config.toml
num_hidden_layers = 8
num_key_value_heads = 3
positions = "learned"
init_std_qkv = 0.051
init_std_o = 0.0127
init_std_down = 0.0127
learning_rate = 0.00847
beta1 = 0.95
schedule = "cos"
final_lr_fraction = 0.0
max_seq_len = 128
doc_mask = true
train_tokens = 143700000
Each number is 500 + 40 x the weight over its row's rms, rounded and kept within 0 to 999. Layers, rows and columns count from 0. Numbers have three digits each. The size before them is the row's rms in percent of the matrix's.

# layer 2 MLP down, 96x512, rms 0.221, rows 76-95, columns 256-383
102:474474530457470532534429439481404514444500441506502487513563541508534530518525536593431540460501534543517467537528465495504508504511495519472549553466484463543494591439468461469559519533496554474559558548521489502532503592459469539526457547509571471516491497467518517568499489526468520521496522474427495480486568493507488531420573585452516495471523523471491517495482535450542524496459
096:543497466566408461467446513510470537379478510534524508480531484508504530529452503537500478444547447543500496460522539580524525407435526560500544443500511493479463493490504491442539465505548439500498540531480552550484534542517445559529507517479408511498470554491397497489458490521534514488501528440516460531441492519527421473505581512494456507457465547546447455482525426569487510527491
106:459454485548482430576465483419490480590592505524523559511469491445442435530535500511525493447423491439461485467521530576517434539488489562517454555498478526449505502559485452504467549488512519477532523424514501512510501477519537566454473496536438463453515534578451475433492480519436576530561424540517483485479543510457544535472511410508486503541516498547509523470493496524458508493480
097:488553460452471558438435444486504564558436527536517446554533540486504504518488496507522490498534506484565527517493515465484500502463569497581526544464545520467498438465472574491494468501530510504462449496469494528460445533465549456496475481446499464454490581488477557459483452505547498535521450509497534436517523429502590526503441466506506535534525533572485486526514484552503460477454
100:480473478509427525533486517449424467504493500528517544484525522538563534546492536536544538489489529446498533508506491503466560510499459403472446556425541592545459493476493485475483492458575597431537447500511484508459516493500561446522519473473480486455411476447493484427440532478518595506513504537455447574548543476453496470529487472532503419482512464511477463478497509582520405435457
099:439537485507534529523562401534500487518508460540475516539547475517497505485531473558535548511450518506508435537612531590487477539532488451531409450530532577539444448503487540444511466480464443474501492452550481483512494522514463572454501526487492514521553476452522490471432472534493458515472515420536471531503514536485449475503460505517455448508541532487470532589450536584428526523494
097:483496501430524513456501591460532475561434416470468498485527462513510485535509457509460451418435519509542493517501443540502510461542475553542527478528511457537480504489535421538527494392517514457406485504514488515514452550443423478498489511539495438525476453505465458510439559465450521479593512503514508467504456462467524575536484494507476471551539490524477524504485518495457550448518
098:505486513466555489483531480507511519385460588556526448494476438447473527462477486543624525491491476540534476476545440569514473515512482551468455503450466506459476598512510496448525484530562504496523493536485562469478462535443490552486521461472519479453496553506459459555454479487505551524467493496519468566470515532449474500501502537434498475591477551479488504503497488504548575510487
100:565471453506430460481526452520552502465492547425482543474489494531460526496431541518479508578476506515515517551561479508473462528553546491472543484471532483527558469470527493581537574518515483543458490530516537526539558487456479470536451518477548481486517440426454573521408440510534486456508503496529442489503494494529500445392491465505498533480579544554444439456505511456492425480485
092:548538539527492439501469553494541533537501531443519448481468535538549485527531477450517463504491508458511550450475472533444448525538509491515568499504456507587487530493423497559594540471447536503488436450521373498605465480488443506553489445555564560530557412559498535545532472503540518496501510509524548456487524479528587538482483493456513503507465489480502436508538520524528425482495
097:556492507564485547488517471493485523513510550549463492545587438499608482498506510553449465509540552514448501491561564539468491443410490506563467582567477526481533540465482562532497499521436460476531541477449501461480454485498494573510475503543508436531442515476526473508581531451500514522508518473552529541495508489439477520513482478454506466407529534500500462446489457493456464510517
098:495557529563447520477470473515347545487478549453438477495502468484555538566510496536498490520472515518511476395514502459529453512494501485515480486478480537513470519469476607490505503509501571479446519497489555553536481528441491501562487478436438532508485544514453492458441439443476471451507506489426506452368550451500457540451495479483499479489525492462539493531525522562523495557485
101:537620555573527438478492533467501514561450476538521536468594556528521488565532453521519469475481508543499533518499531601504488475466462519462501512558419508479496477502506609579520487513503486515469479509512543495483564536527437523473546420459488433524524559545521501434462536460538529541557497417462482444575516520517509536501509453395496510539546518459545462461521441456475445519518
101:505536422510468516555535502474508478472499454562475523482484485532549529553461496508485501504532512458540489468488503541553540544547529470466450464452566562431472466477443501496518462430598459512499454475531552547551508467532480472436535499468474504473514549479498478544537470466521533569490484545532513411556526497542492493479500484548468502437471488439558491477428522483477541461472
097:517471507491491589494509451498440508547501483459519389486515463490513404548528550518493511456496521520473488483481521548460482552475555502463421477483461484405561482492519553583491506556523617507443465538484521487531569582565462485446459503492495458553457527512461534508539505508494483501485536526488504550500454446555488553546443485564537468567562504551440481467568497478546473577487
104:475442541510435365508512510532641456508526551569479513467577475467498526487490537534497507428532540502521568499443443509531504511545505492522470481488475563554504561505481487537520476489546479490523462464471562464428483502567457502572493462486467477538475464539512468523549514509425446561574488514500518538520431480485589496492489519491457497492474470481499499486512522431567499428457
099:501469446457560468464513570487478447484479502469534493483403495478473440570532551489504492505521559479447511517451463494468443444498566486518500483454439512474467478394504489474439463525418417457508479505493519484482482502522520529429488580475503498508455452428484478492464482464483519483462576541502530531454569460480522506505549583470514491521493461483472447503509524456478393525543
093:509535482509408499566504484468571507519597453517522458457486578505448467531491489489479498560490579456551467502493564480506500508569546408489463453472491568514552541506508470460511477526483495470536462503490516483472516471536544553493520475489535497483542485472527580529437409472484543493502447536438553476493521444531482500527495426526545490548479551539526526521543578421535388451539
103:506481504504479498490525497545418487476523462467483562472584476540505502549522540469530539524482445533488538554454472492566492507528510525478533470468443500450518492446483446478425495490601553544431480559564516520507479502463507463490515486493540449487534560554539542507492583486472454496490505468494576524511470460466507521451482542514583489481478508509563464540429527433493542502513
100:558494518516488493446546470527521461485435505574485522510510529543480474464442544483456488502533480522440558478510474383533511516398455537490552515440529498527498511524494463556481552495504489511553501492481472490514544503514493473456502415482414495518514397461515552520479546483448450513463484437487491516524437503500478571519548524572519436525476518513472481500498494402560493509466